{
  "d_model": 64,
  "n_head": 3,
  "norm_eps": 1e-05,
  "attn_scale": 0.177,
  "bias": "none",
  "parallel_block": true,
  "init_std_qkv": 0.0625,
  "init_std_down": 0.0128,
  "warmup_steps": 200,
  "final_lr_fraction": 0.05,
  "seq_len": 128,
  "train_tokens": 107200000,
  "steps": 4453,
  "dataset": "wikipedia_en"
}
Each number is 500 + 40 x the weight over its row's rms, rounded and kept within 0 to 999. Layers, rows and columns count from 0. Numbers have three digits each. The size before them is the row's rms in percent of the matrix's.

# layer 5 MLP up, 256x64, rms 0.266, rows 15-121, columns 0-63
106:496524475476466453497513504482488544414497483536485568447522483507473573584473429483557464423467457497509459561567506515515493472448538458515511496436471507550470494593565558509533508484481520
104:484485427495443485514455521569552439489469507535540419540506504572548463483481522432496496482566471547475454591486490471571536513546501555523502483524472501465542523459519526418481478492435520
092:467482552441463529472462477498542486492480502482506497518514500436470366482502448471521493549502548553481463581530455519546486450503471523581527588488475478490466519524605481483525495546529500
098:544520445513546445482527500518516527506485454437441528472489467492524450537562465468514469554521538503506510495489498577510484491435505546538395548541573501489486505395478557553457487471566481
100:448502528479451589564517465491551572485436473510489502480542492468460428524519520469549544543563504524445504537519558474547479470494415431516443438467489503485539513546512507427539461495521515
103:458444471527465450537496574432503479472456541491520519501581442490451555465487512503520434521504472549495514557444464473457567438579521511555487520533544524453516459529547482486520442516567480
101:528483540508520523488562487549473534535524465537433457487486522503486491470537395572572547499553519479361445534502504506515523466457484524564507450499467519529516428512483483498490489497499573
101:473468512497564478547463493523527485495504498467424509468525446475444528555508480549575534482551484540539496497464553392551367558517511450474501432524493546513522487473509534478499527520474511
103:501518525417463442480495484587464537519467555459485491459522527510508462461531525500525502539525490585494541507543503526529529508400490431526491509524459462448445520529554542595515431450475521
090:511539528485540435480471489531538563512433425455489509498541497495525418493501480518473537577546519533557484451515596512482466543507471485504583409536529511483474502457472498483419532489525447
115:485503540495508477506415448467513484487485442514478519507457527461556490466450488469595566460469479486457502580515492482497511468480535443554523488460480573505552552512524410542543439460549559
110:525547575556444515544486437508400506496529481496465524506542471472565518479457415466494504477492472553535534551530517502469500545483595499551496430481538495537409504480491527487532468445465510
096:494463483433422475525518575503542524472471516507541437507471446475523458600477465498537507507549523462531446528566466546542468513493555479462503515512447549452559497496416518475563529518439499
097:542543558489461498487472499514426520486482471496476483469434480517479482463552479470477426474496562539531519517461591550522477485529507517606527493508537498470580516560426524469463458459585480
115:453508436478462461460442437495494595450463488508419524489567500484524495542498413506545503524522524432453553484543515530507498554480488569546513467477491530539449575530461449503520559516493501
104:413501485504523507508427514468535568553530487524496522544473466542549508488507457461478518498468517491492397535562498479525576490478573481589466515508460389536553530459503501465529481473492522
094:479506470495403548497510493434489441454469500488534522512491589489461571505511509417483509524545509464437475546514548507495539471470608551527495541570449528439502478451509462474471485517525541
102:546511473497484473454507506495492518550479549450534473507508512526580552502494536395515465511486495519522428529468497527560424440422485441538488532497448515538526598429483533464570514482485486
089:581555533504548563477563483552520507463512494471452542471441513488500514434492433540604489457566527550423538487478491492544560453521509498516478457488431501479518472478472449442497475504503544
098:577545496514492546536495493484504502441553589491486501472492502492559500450487470485499466496486453547516535464443484561479475472447544458493520497617473546473446503499513446485527459384530556
106:515521462487519455424513495549495424529436453485531557507556519488522510470457520374512523517525542512488441485502501528608539474474522444492414495535515503498530483550492545492460550533477543
100:491490407506528473514511557469493470485489503532553522489522512508540470439472509430528479540531477487438484531462430427486473591498506506528564538532497470524571478417525439487562495584483544
114:482524505481489466473481518479529555485474564484531509435549428505501622575456471483466480551520480547496487543537479502471467436499498486554495492520554500506452551447498404513546464465581475
104:485412501487545481578467513497446570459450520510518440522530572520521544457481550520532488509494493516512511510501506593531487408459460519488522491623521491483457512447538489445493467448495503
113:475507518478521489509544570536477473534517480485498407500546475495607489483471565494490457478466477472479420473419555517523549512456551519551460422565476478491479494496485527513591555532479506
091:547479517442509496442511449467498556524509531513448511597536461448516497528495473391431532501509558518451519594471537517456479504514482489516550533428457503512465468527544531521479511581469486
089:504607446513514498528496457448464505465462484532473532471483503514556500483549499401564604485446541497448533519439546471511496497473591496513481518534539517508522469571479482541473476470531450
094:487496470478503506525453444437495499566400537502473423506574485533494571496500500516560462501527482442517509490475431465571504470527527510518527504589484497466552523559511537478544419465517559
105:502461528458467517443474570559454528518535472513470411488500491509490434510471612501486504539467486515463536495503539468522508438531552505547478478488449459422579521506521461516548599476483498
106:468521513534440501513476598532515556530493516530499530499558542499479565418496524528513430497523510518483469537475492505517461513470521457463451525423409515463550456435601537470498446473480521
098:508512441485459482465481443470518505450486552530404533516522536517438471527457504426498417497485512514455504578529561506505570469578437526529443555508500520499560483485520509521504478570511564
092:572464510525577474568534483456519439497483409443470501519474461561528465499544491512550564535458473461452446532498452505547492543519499548480468475549467540464561446476556486521481482492562452
111:455429494489502486511411553507438592452541441534488546515476481483417404502501524493471499536485497533500502546488485474565528540474483514513537404594526517476509554533503475488523538481510504
114:520521469521491415503435462537512565526470561490494514483503575490465519448526517483604493462441545456504539544536568479397503423544521479457499473535477460484549506453506532521517469477490532
109:515511494480436462488524501486511513549550478457455512516613513461439436523469477504548463479523577530464476589482480473464478428456563559508511495519578524512496478485567415480503483507498536
098:529524498568584446510487563593440444525511474551493519545492481525495526448549512478519501497523468506470472529568481507437525505380491514460459520572481504496555492456500421500516515507445510
088:622585523505512475509496482437483479463479481554517492466516458467524460536519428519590491494438488482458527477562504518534471522445471597470562463495542451496486529506515458524456511524486548
104:572460535515474468576530445540542529515461538473485468569517476507401551520504521443471521497468504547537510451510485488486507500461604439505557471428488533463490441471456542472547467476476523
091:554454411496506539492540559466532488518488488430500469506509542502455500506483494504518497574419544467463493532540436452479474490498569494565511498499513519435514430461538600449561493511554470
103:484476468484477488562510522592430561491450549542532485510429494550592522488468491459547442481430544435486468476561576489506501492505432536501535468528536450509513466464480454503538534506533489
103:514539505466501399545478520449507543517495531451496565474529558509517518528412480485542476523417503477528473558492521559437489519464505501581471514569517483430478509488453544575503434470474499
101:444533519505456374498559419518484477535478476491575509511506514558538485453477516424500460497459457493502490489563460541493428526508525561520477475580529517498503556498466493472492527500567565
098:513512464483489542454510457463553500537521529414540474474536515438528506446530479507534528570470465485475561458559503498524506527551554552511514438467511460415533402471529528466572483437488524
106:488469518471516535439497478540479532523491485474544507479545558522458498497497477468530540487509427504498553544505542539607424530495534596475460442589468574485443465434496513459480505457500483
109:568510523538518477469555463530484498483547487431400416501496451466545520499547429457484455469498549550508461466430527505493460577505536547523420544481508543490543563508509522504518498463537498
087:524559540527535480524562526480510507496481454466460482503479471473491456464529433472517513463504529525529458553527518530503519514460522540489572427525483510530449421467380540482469588562429485
108:522492514531518510455534544466502538541555513417490462468571452477451476467444540467482495474546481437444480614427460485535480464452503474546487504590507555485463462499513534561502535517504515
101:477478512520463468481484446488418593390537494467512510506496545490479565528488511512472429491523546539489465554450528548486497508533525551430520483507532584531504520479425537441519484437532504
101:504544489488475497550509504530583555554487486513504400491507544512536575554415496433569464478536474484462495467476524508443493462512509481578457468470543490584481462515489446505487506485421517
096:555452462529468525554498520498511512548508538548462570526533497486474560542495413539525474437428544469501416529525501484427486514490551440522577456517474495456470496446495449486516519437552526
095:412499510486474528507447426492485534459506496501521484498534547446476536491457540501511595529518536527500438528571521453557470540466531531418517446537427545511525544474529537435552465459473524
106:555452509475494502520440500453505470461491575544486487565542450430477542562479499533498436489505550495502473476527535441486465451461482410495518461518493505541520520499522531462476524553601598
098:493530431520435421483542476449522590497532530536563438522523497535459539445492483463468500559581470540510469510457437528529469501511559481489476524483463464560475468547545486438513484530507567
102:524496517535592457542470483461454540510507470480493533559419470564491503538497444485481493459487514506521495541494436558482522488499448481448563523568443527416506437410540516525510552521542470
097:504560503490495512518427421491463561491519488524518514561510535464544410484519502566524473436465519499416427538503561510540495534490542488506503426518473438500484532510511510477566421510552444
105:474581434519523483489463511499514482441434514454572498451462504483528518454494520484603512500449551530467524481502501531424511515416545548534445571560539512448492494503509459511517577533480498
107:520533492458507433477437515525434520501519476445518534552500519455547491500574586481501463417565490501538514502553532515556480459570493509455546473464491567411549535513534471468466491481458534
085:630477518545544525515460441497425507572485485430557467550506450513491523480564493488480459486469488594467429513454550463485432459454454523525495479500497516506505531479532502535485505541506523
097:450490585525503433513510488477519429458505480478473475546438523510552476537446550465467493495558449492511507482531530503449502513443466556557526507521474529431480528478440499473556601564574506
111:487496581434560510432500510495512558433448514434579476434474557531524465535488544530483562510464479477447474496514481512557451513559488493555467536511428490430524505530455501477537463514529545
099:476488496482553508501544496452525494517462452542504468487476490518476562471458535465517543465508418531513459517539487540563535441511492491536512448531412519472490485484434488488583586484619448
097:533521505477469476476482521494417530466418464509480489523525498535505438451588571524509475464514504484499523608475526433490420514516484533450538526540486460480475516538485519559436509519596523
099:541445531521529496511457552569420505547475530455448513539487481538501406499566547498491457455565491455490528504498455429527551535482426518486512453498410496498462458525514498514538535524501571
108:512611475495528465490535507454464475475492492539467470523574492485504541539484395506450476478507540515536512571465494533496429576434534462507446459511548508507497457576508498447504576519492474
085:546476454508420545533551478474494585491545448530462488558451554460589446521509518443524516474466511445506477438536527464464467518513567489510530560446484535480569482450488539501532465523459515
099:492524476562484477548499449505485502458529456473480537482537521458530531531458530461603548444512505556393504477541494561489543490480545475465490483427483543542433414482531447547497501482491545
093:512534483481514479507519502469480550549516452482510467454541553489510464460568581495556442552465499535464450504497500509514449513480548461467551477523576463521516461561517503490454459348495505
098:578493448464428525523521589478464469446509483568477471437556477505560500596580538500521471437478513454507485531503490447474499430467507471488509459470553506529512504497539469503527547443540523
107:456468504479506553551454489438536514449427543462493419516436423536551461488491519487505515502528538490538486577496420450476495548484509489480462583552498520545502516520552455476573539480545511
089:520554550584470469564475456436528523498471558463423511496412486523523500514485475499476547537495488473501503501592532554557434424514505494524479487496562538468450482443551498508489529432525485
100:502386492538458474529475456490546506493479506557464449540553556534535575466524421496507497500544458477502476488521494505477558491454588489506515495542502468509447470463537574464501452439523580
107:554485582464497444430486492542486528551511540515488567498513536509470546496502468435501518486460514466468474474506450489546481486516551522514576465518367570521464500474499421491465474554451525
053:493464477508509477556528471486564469515524403498507529507484502446533557516529477571411522478468520500483543510473553451569518448522470495502520612551466475559434494482457511507504495455431450
109:561485496523501459545496493559510520428478516470448498530485569580519519454450432484553573523526533554506467504516555474496456480502554448439441545447556505515433442457457545484530535493504518
093:489516486573503463530566562546488505451502510466503429484486503528516506537495527502460528551559494439467505445483460416505457511556528514512485440493529519506601502520472487391591518454485517
085:487457479480578476479523510511490545471557507522421517479475475496521451502444534418476512490519526551486540399444491569477482514514416484550535555543505551485481455487508589463527444530531521
115:449473484494442473489536541571462578513534470538431493466511514510480498496490488438469532525579570534411477573497552561522510486562512528495451543410443473478551486468512474530492493480469494
106:495448539537408457524506500513491529508573511499494511496489457528446524480397507478578493577530558489488489562441483526512515469549525472556504504478522505511548442436470533411487448476490560
099:536521484533489482524525472458467512520459486497535428511452530535492522472492458431573466462535481398500495496517526535485516488623494526485497532572448527478617438476513505455499451484515526
100:580545527543486500510578503490546506516449466440457549486545425527497517473535436520520541440503467420520467514512438487448508469489487507484490506500442535467513425533571447555572496542534513
097:515474458584475479500500512561503508504492486505541473488598422467472463457539429473492511455483493520518517577494411472558515497537514509519432489422529474460472468452530554532545520510582528
103:482512485507582487500406481435459518495497447482476538578500540462505513494450505519501490491492412467555531573525485497456522517499485547513472471487491569452469483534546530474534453454490628
100:463450493416558517495496484450508528450445441544511496481505544499560526496450508451493525471505468502493455609479549572556454497505496588526495532574502487510575528448514505489469492432488468
110:535466484542486475511505543439525548489460536485517508509501398497465459495496514380544465515549574449512547491477464541522580501464505427433506526566466520458520500536506522448518510556547504
093:549479501457477466463484527526524498462506536474497533520566473453541512479522526397471469484532591477538508541445482493504506466454518556489445521447487459562573574481526432434503552511449550
100:507538456497471501431498515500532480476558506415472438432518419498507542494511467427595517534548544541474517486559540482537579490482509473537559495471500493457508478514452505451489528563423522
106:475513467465495527479536393491512543481460526530427513475482492549435499517453434446511462536444526466471465564513557486584545551466530525507504507581570515522492467441480471513552451521521481
113:494477505454502470431538457469454478503466530599457468516527499437505490515494534522594456481471457477437472490548561458515542521563488490556554464540440530543537530499475416485521514528560466
102:554575534482516467551473546516511484464502508495488479501500460575501450548502541384458475445459480504416521580514499514465485476520470475469490444491457508558531502540510428541594493530537504
103:466514457555548558439428472532502483549514530483559489472549474448493523487488558469531440487503509473492473519424484485544553518423536474539457553509491459481585427541534445492535498499446562
095:518478443394473487485515486578485592485487584537565561506486536527519455516469483496524501462475545496501544500570516504438515461523458546518449459527465515524503460511447447449444521472543552
100:522540529471514560420525503532529508454455462473534458536434503466493482464436574465485469522458544493495518519519495456483603606478544457546491524470459487489621484487477496477492523511496513
098:544549520499507491464545500434492499546482425534485559468501503449514451528568444503514425478498462529486486535498515561468496471474539528472519527536547487401484423413530550582514492557514493
106:467413480515560478501457510507556503452530531473518413556487381482524553557485483511542522530509462516531477569551447508547472550528504470543546515538526481479454452455462510429472515486514478
103:490505556499515537536442408481438492500529533489462491451571443434490541522540459506446542455494479619541481473490471478507494491533556517566453478516552497510485467535524477535552483432471548
114:483456544535416501535445456508482542475395505508523480439531481554463509458525455537462463520509461469487470521490534517487491483523509589512551526465464612480483474460576546546546485471519532
106:551521520488533564494465472441584455539487545456503494461545518496485501485522502513519498546512569465437385505424482448487496499495546427515511512597495509458565466481489526457561492459515489
100:459493563548473487539527447518405513469455519503567510487447513484603457579480494444470507510503522541467463521502473532464517393540540535515462532454483482496512443520473507471576522532475535
103:464547484405490462486544562479517498483503511478456429525631384503538553561463504500545488524507492559536511535502497482532446520437522480529437516458509523503459507475533492464505510528532516
087:548520493502491526449458478475470490476493460509409472436551472527480498607519478461614419510457537520489562458534524508502472469549450491568495546456542486502534514458521498451506535516553507
102:586559520495467523513490497463514491445460491490496522489512430454601457486418511495601561513510495552463536510482510492468493488566482518512514433426542516534483488526455449457557441521511532
094:538476544471476464530469519468444525515530520506507584562553419469479514484449494489598492468393500454508476542469567543539484494491469517559516493441478441489496420467559539515519502502524486
104:441481532487487483477490525493548560464402494532494424492500594442508520460457530464540535532477459541529598489489529521473473525503540500561391467531513514493533529503488553458487512445483543
098:513518554513517469554506537528503539434473514523466552504516554417548508514529503463556487451565504545480513413445529463507534462461459410473511462463506581518525555468505509479529432453512441
095:485510489454505451452534515537511451522449457442394471523495494477449516501479551497540521595581478523424507525504508521500455537551531584553525526489475558465459444536547518519504467527453481
101:492538514494430417591584546557499520518490511490550466509492503495462495481509508466576465496489499444506415496429447465460471467496490519481523452596477466483498478498520516533592539525502550
100:523518582484459463475530581494508513444449454464503404411521540489511497477477507446511496490489515520522527382474525483473511465455594511486503532531586496501491508500508501572552512499524537
# layer 5 MLP down (transposed), 256x64, rms 0.131, rows 15-121, columns 0-63
113:454532453490507490486486546494436432462433503486470525475411568532534506447495455506467487475563534549518506476530543452458488562547475511476509497483522467514489526605560489559475490502605504
096:512438563494548516597415463477483505515460491499449463420444465485459546507556488445464474496557477519510485509457448508469442489511514526520558512508474523535507500548548562550512484532556587
084:545529489548523522487553496483536503606543490451489493578498523500519491487478473517494431574466525475452523519500511450495433438535511493463397529474508435532489579509444501558546521445483535
091:461394459429563521576478521504449477489490529492455466488541501522503556452515480590580484501511448525504499499549487424516517550461559490513458504456451486543550481507511552482463553465474521
095:499500515485523481502522447502535526529449513499515573519519442558511460541484464520531496570440457489504530486527484552529554416494466497482454537533420496459539465517632417530466517485457468
089:496503506461511472565498520563536522444476498438502523480435433512481504509501525525496504499474545502499541515530535482561486489543552585580443562453553474465479519439408540547425494481533442
104:467568518516512555504472490417410402440536529501487491489519540500562494543475555451487503483552508569506491436428472486531479553550455508507486499509476484479541532540490423587491505483489478
096:491561517475512523476476513492506522475500507457531470520492572497544508489449585455542541482533507416520481482549453464460532584447499466477502476517469469551457438552526607478479578458553473
107:552542418518457466530452551518558462565481516441524487493552466537433502507549521451536468505569543502485497459536467447530458526470480511479435481492524525552473450531556539573508422458488524
091:565421469528478536512559486524484443511578585502524516481527490435488490561452550520536472471401523576487486476468531472516574483499536459517489500436504478532461437478486446548480525535503485
129:443437498528524555482509448586520468491487468483566530480477533541467444435424452485487525470504483547457530545547451586546505508478526555511521486570469492460457465515474460505576471545473531
113:499493504440422523490554487448486554547479443471480529452536426453547466522502447497514533592499566503551407539484548496471472538510519456435553497527499541468468539498505561476442514464518496
114:521522550482564450498463438510542506509472552471484559490482479553503510539483456428439508519532508538519541449503495467430455490508418504469616549427518519568453550492489478535476479504517450
099:516508466447565522501498514486468479541464497486507536511479539526505467528417483517424549500434472435445531597449551474499518512522507461518445455488525462521437468530551571572516550485523429
105:499444460468482480581526471536550513532465502503512598463491522505546531408429554408505482491488528516529452534493515509559496470546485558506506545501422535534476547451553466520464469467483546
115:492490555533496526492472485584469448510474506535557509553481483467494416389505527533503486542453521565498475589474495472483531558505496492486535515502533397475524448518427550496475509508537440
100:462469490494475491452577515469495508556459554535534480489535549507601458525566540483474493534458522468473488418535506555485551507491472546499474543473473523474363418496471504505500516479532522
105:479468523458480555499498480552523561523515450541470504564480589530535500460543572476375494488425431507489528484529511485479501447515464479521479497469446532532510558555507430512475524456502553
099:422499505425479550516500562464498509503488515547554606512524516531482488521480499442544521437525399472493456548525519491511491464537413529466498496513504524430518498492517570583482507481529444
097:543470433512499512523459567436551539494493513495554484451468456495529472614532503525513493493497539499475452442543457504523576465515450562560497543416545442502471469507527489461514481517437455
111:520501512497511508522554522529454540437514434491522492418439484543525464453493414450512557595499528542491517459554476493499488468524512536449467516471393545459509498514476476560522501539572543
089:529449439464459466503489529485473471605485540513479579447529490526589464483505537538497505447515494493494489496495471511484483415507419494490500501514560425514422494540548484532496558499493593
121:476516471473414514512462483475481563541487568563608468455466475553477508581583478520465449506478440508549441427491546486494488438537538494522518509501480450523485491494527519489498558512477549
090:560451485509496545527522518469447504471533491576536515526436452502461423509529601476497516474459431459525416506537480488556572521516530488462543414464479538479531475525501487479467562504539478
109:512541530476523495476476440608455497500485546533491396503485522485521532473388474549558542472485509529507462498554513548465506507420505472526506486481478539482542476468511545548412480525562521
086:495477485459398551536518575586461482500557542449512447488482564469469444534408519502554506481528499456508467571509445482548464510479499464480537444505488522473506541492492521530565532511566487
092:575541461479579458511520554530475483496555549469485527488483474528453464413460527438457510524512441486579400488490504556544497499550474459503513476492489540488469469484570581462515496507547489
100:427466499460517501491509556518512483482496483512462588605454506461533410467519485558488524540474533514484523397513547553483573520514440507483504478448529565538420463475492535484502482502512498
091:469517502566521495485559453510496433504463472489441432515443442508551504538481500546515539492484504479470533536492466581473521394518598450529528497520475482498523526527485435559426516501557462
103:505424511512459461522438541507492503459471484566532567371453440519462489531509463502560547453480543529458462507544544485497515519598526509485469495504480546492495556472559464539460490473502540
091:502432554542537490556504496473467478432522470451519468443537492514586536505481508423496549482492411529529487486440547433538456523485508505450516537453558487547538520545480475508531580466501441
082:508532527512482561500474481529450532477455593490555503490502436439488449443532483425476440533445494605451528517497533438464472523519498473489573506490485514533488547574518505506446524517441539
100:482548463490466385504451488507508507470540538557399522540488486494471497460525463480515538517546533490463504470486477558488547449582450542541478509525578505594481437478511484508535468495550463
115:537487546436456465527478484532549427477456518535587487447579452564487514453516444535502451484471483540562464511580476519534536484475489508526444478517574478443489472442450535461481524509518526
105:456609548485523557429424499526471526541441504472531476588521558515459541504517500529492440516505508461490444474454488463421497478552502474509476439550552537494455501512494566489516474456511538
099:514486512532585490516518486453457446538504460459516497508459482491443451455459580463417506509467442466537529538486516519540555549481523509521566468463561493472525480633515450454520518496505513
076:520430559538523532472504442587430501481454501455477469523467472496526464483539501413466511491509554558529523507434475520420537492522472502549550480503488610521554475430508525497513505553505472
092:559510531437489519484445504498512571459567556447446525542464579564491502505512461538474496491494479515475478526534519475471498446435529558491522491446519489533424466471474516484493528413481611
083:532482515525524517490539533486436527419468490506554612525493548531506548494515464473445499462487540500461582471451495488445539502490530499506508516528399535482492547487424444496552463540420482
100:418563541483439450478482550549510472467523533519487482465447528539517543477444546483539517536522492579491513541562437572495496468555497507449497469511457502495435481483568517433507529460416520
101:418584510513535504431423564476484460491488497507545545486416465453448457517464537476483456557467482489519512460506485528533455469538507529517481532555474467504541572594468526525509575497510499
102:432555464488573430456521495502481483571520507470527514520459452484515531552464458467444475533537526548535536523428419571530463514504508504490495486521537478468585527471465482462578546481434510
085:531496485474485509544541508498392488510517499567392551578464493543486474540519430518438546512497498606503489449456447467518480445498495526503476522534494461521418528483473529500479538504541523
106:513479539491543477535537535496463492446489534519428482553441465552532531439551510625514451444410519564448462506519450512467534479484513506487540534479492503522486524596447496487457508495521516
106:478540574423490515481438505518516551494519515535451513498425498504529493543535506509515507515489528447552541518513507547478441535494567495453385505437444500531499524478529502447578541425532444
084:490477480444519540490522508525510473469545512446519535454527474536524518510552548504454510475591452503457564507439474490473511448512462474501456437394569487563464571512590491528506504449462523
124:558470543443501471518526483521469489493552507473457479472541488516473462586518482495480457515453604546491552507436503483518472469503535442581444477462509489587514518528443485526510416460571515
088:416457512496454478490467502561552466560427486549454546564522545509490474471513504421503493540489509500519535527457536457436472513406512555527507478489585473530420454524522539530532490497523533
087:479470452499386446572497501477496532502516567546509534485554468494460501445545484456511396514534541524546539540497506496466476514418552511521530533559537452457476448464524550516474527457516529
097:539494514519473476493508487476548449518435520465528507549606490478524498498495512513494436441405516515515521498419576457491483463576478532475455573487577527529472477494489544531514490465410472
100:537564501513511512466467462503496471495435453487464549455507520500428481489564477453512455482501510552551536471580516494543523493490544564441501419436540480454558511458533503481548546562415466
098:496481413509534466510508506492498494475534562482509441522517482419591447454535569455456520486481492497434482507533475525490443551479504548488511486553568540465481544591537477548451465435528509
096:550470510540405474527524457538576508444489457469470572482543498485464521498492421547565510432482535457446467519518492535539521492505534542594502464561503420479500533503451530498509553470514490
095:465509462454467529552472525552463477500482534535454572421569503485533561503474541468553468487467514484483526458504585504492396556468521530544401476479528466560496528507537466485478482449493509
090:493527512409518470483492510508513430436445537525515466567461504489523528555475499435431515541487443409504472508468557535479485525517554479503551505499449512553430436551547549508529509518501572
107:515556500500476523457506509458448472560507456545494436526549554489550429512527449459505542465519528516508469621505531454525444511546499489414532459429531499533533531497489509492558479476416494
103:557450543479445504514504500520429571490480517488479465449548519570482499520550514420480511538519584494529518521493382541485538511451479497473484527469543430516537433473485561493492489495445558
080:460544490453521474525502546559466469497438553512500480471497562544550472510448562554488593484504482434575461445524422491516489540459521528444499479512469467489560542506550454449450501474518554
088:520553562516501486401532495528583442502448518478513495442585533481493471528508444498427553517502492481518446511577473477465475468562520468540487519503466492482448489582492579523478512499438485
115:486454469465471491498528432536477525511444512478398503498416483532452545517526606456448526521507519534483537513512533492484557576512498432503519484516517539537517524482537495535513455563396479
106:507458508507504533526528535521414481488448472471506486501486535520528484515503457621483443492509500449440501494571594540479519555482499601478445447530424476500496430486512535537472487528526523
088:488517508508519530518513472530497391558523496448542419535457505467520458545528440504593552508549514518499488527541399492522474452543466524491525525500472437484536451580514528431502456520494495
102:449566464526475515546535450468493492608485435533504491460472514499484552552459500495489421504539521529508485498550449554467489543540532501467559507530457397501580415489483539498522479479514500
114:513445506514487490424551471562513463487483514590504489458530425415484438522476567490486538493549433473518532431509560485474545491434547539497511467533539518519439521505463466561496543553508483
074:511442459442613476494493455493485531571416536541457484484477577526502508567536463462455569481570464429520420477529519477486533515470515497543485467535482459478552530508492520526471488523499475
092:475519534424435545441488519464546518551467468444532480537417479553502516509556510533448489493544500511492547485470484562482494499549564544449519492497448571525572529475574452469449450486514461
082:440490480502443506461503505563550482462496511535573489596447504492493491516476478466520556483487507502498507531507493458514541367513501524610503470468499489517465536526491565489545489530493392
089:472482414503475522508539522563455545522520479461504543479444521489512437506499531401508471539512472507518446465554527537470503542548443542492605526477557524440480454485477509545447587496489476
118:441486564495474462452489535434490512511529437499516462473429511490510484455510489528473477526456456512506463506534515531462587527546525591486609490482595511548424531460521544474495545499503484
084:455453485544555517481520552556527507564511498474554462500519452531528482544475484513461550519500475516488543553514494499432469568523472518426600472444506557479497490471482485525416495483509383
106:499481499503545483500474545454513569456470524456539547518465464434500490500534506531412513600508503464480484401452541554448527588503408538512512506541492518553488462483535459523492521522491453
105:498426517494480464455560539544509484468512480515424518543479482437578470439505515493427569548586432450482506513461540499508502549503559500467591489535540459438488496538509507504475545471485516
084:506514498442444511557472488536490519556473532442436476449493546474491498535480462521549538519491357494482485477479445565464540513472550473457548520460547475521530531519489494451464469567577506
100:471536548477512467490451469490425505520512505525541409509477480509496537531535466538433531544472500518468560475472531442586443502579431520493530484430488539512515556504424503506597502496475516
096:577467570483411527421466492505481454549524461526534548526529494541495574467469478506533562494465449455482513496487465573576566558454449511465494525496484455518478475522435514483499553500468474
090:472550531478488522532433493493488507477502516409529453497463494500458534473489406499428582427512526448525531426554467537518453566483567503551500508508534463535531541468550477528445534534520480
103:466507483521576458518514456497471453485467503413461523539546526487528431515448518529479476551494505488527509456447520477529493511568465485484597468510551433570401476514563517538521550480517546
108:580459445490532529534550441461464499498516495466486542573488570467433582529467554488495479475463490501543548535429508417488500449505463521504523550497441491529488575547501526521540507487425509
106:465462514493462495490463544563484472546419507481548458477531526517559461444502482441457519505537519483496543495471495583498461485592472529513446579529548537543448459459534561562451495475514449
121:514449477442640460465523437502473557562513460528474513485577496506432461533534574541471423498509468511486538501443507511472519477484527472482472492532437509565520515475459535510513538492453527
098:553530546487538474518502480567427468517519549497464539449459528513546423534462532484445496417505448467500455560561537535531482467510495548460542479433557458448492548438520464555515518525516471
103:475508562542506475550523466524553442529503530506477465430434429504491536523538504524512486497483594455511498453505581507486492497482505388498476562521514485542439555493517439493436441505497558
109:496602537456447531526472489518490479582553529498471455589526471529447499521499414553498452464518489546477461559465471433496523503402493510483535448482505526463523503538526461521548451522515477
119:388514484501446452419508492559544486531473522475515479450468517504519486470542557452472551506591506514551510453559473444514493516467513604480444481513478464431519557531509525504528514489538524
088:493542565515520500448476548451520522482529481457509484447479560487482441499520539469487459480505495435559467491519515452430527417529524465468508542576581479519518526498469571451567530468551424
093:447471450467560554473503511465504497479550442520461510507504584479510440479447559516433452415490486570520505466438497531483501519490452518461494470504505548575544543471523529550471524527584447
105:517535530553536513445482466498472514493532495468489541427557447470499473486534607478448479477507515514553439445519491488582505502546494520422577469449468532509532471586424467459481518506514517
120:520467538430495543492477530485568535502498517454499427435517513520444474533530513521498504486599499510553444524533492490502508499449496551489414506519615483451387496509514527490458543503465488
107:461510522543445476559494515514514474473494531467498497461519425468572410475482482512574526521549574415463539546606521525549486520520480485497566531452506434437515491519489458472503490526484477
094:521466522503468468475518535543536499519559488464522559495539456454509519555485475539473516526462587440478529496453409555494556523489436503467445543457488546572497531454524487522440447475410525
097:517471510474552474472495530495526507442527535524469461501510490462452474511565464458505488477472509581501493516484434621523444437455472498457533434533502576453526527503491505493611566471527493
102:486442477538508512517500556513469612533480453506542485547506450569573509523499539516493485532394456451547501577554498544481437459489501497466499494493459489454510462518515462454491481430563476
086:537440528456481531558503485539486442488552581526483554456455495539526470525518481481491624513486543524448474486496522528504545449404487561502515460456430464499518500479481487470545551429500499
097:520453522551481507547557554463525427502517490526488512521554588459555504505470509463480485463475512521408526494543467538445531445476544460495437482541421439547482457517537499510485540483595497
109:461497539462529520483476464542484531531536483482467517472397501515554504547471579448463508510518484434502468521544521461496503491417558491505623470459499484415474539491543478480552524531535549
120:479460560451543518491482483487507519444520504455515454460513547517490490443517501459479565446538514476580449529509536501451456554476622499495524495524517498420426418480525544469518528542526542
124:466539479538534547472483512482478425457502408479453570506548453494486531477523481532513485542537500463504482497375496486555448542498529495533606516558513541492563506517505435475451482471523481
094:503561481515535521546444477586461518545495495549485576525495506582492486546502516500483545537481523563513478465511484427519549498422454491507399508461477435462425450484499535494557498463534513
115:500395541512444556550453558522495406463499568530515453466529511540482479503484488547535482491495586523458468540493445559494482484503447510514530516524464491462547525475537469431511455512586520
084:495443551552508506555504512468544419485550457455482581526495508501491550469569463575484546468459551409540494483575539473457521505493557467504485485517524505563478456453476528453487513498470433
088:467532514497472508491519414448472548516494470492474456532529489552535492567507455445463482482466538528564543426561538580441519499500463505497473477462428534546522506505505578469455543488428567
092:526467484462629553481515518525504427537484524488485418442510556472546436529420537457491499534525473522439478502475472481505536558486543522513494507467537425488515584547475497512511449476479476
114:561514483486497454545549533479491503411554556491440501468563487522524544609574536525457467472470552556481507444550466465475481522496566510470453490488477490515524500475435437428491497489527497
088:535521464492484472470458543585536486558556447467443479423451517583552475524471534560492450478505507498534545501496508524519397503514499556512496432536453466460458508516524435536518523479481561
090:545533455456501507505457466575466441507488535541521442592440542479425520491545518556552524494512483536494480498555476513502438485509546553473458534451518529472526485494464457522506510542559384
102:535578464516575534528521460481555609476529550457508484524466546444496506522505438499468548494487463448508534488517513522473520495539534494466468498465474557484455471440404502524517525536394495
101:547508441439567559496521520503450447472455457477492509549467589554508430559503472504478499486515476567456525490408530524491503439484463537511429553461481504543471516451576529477532473505501513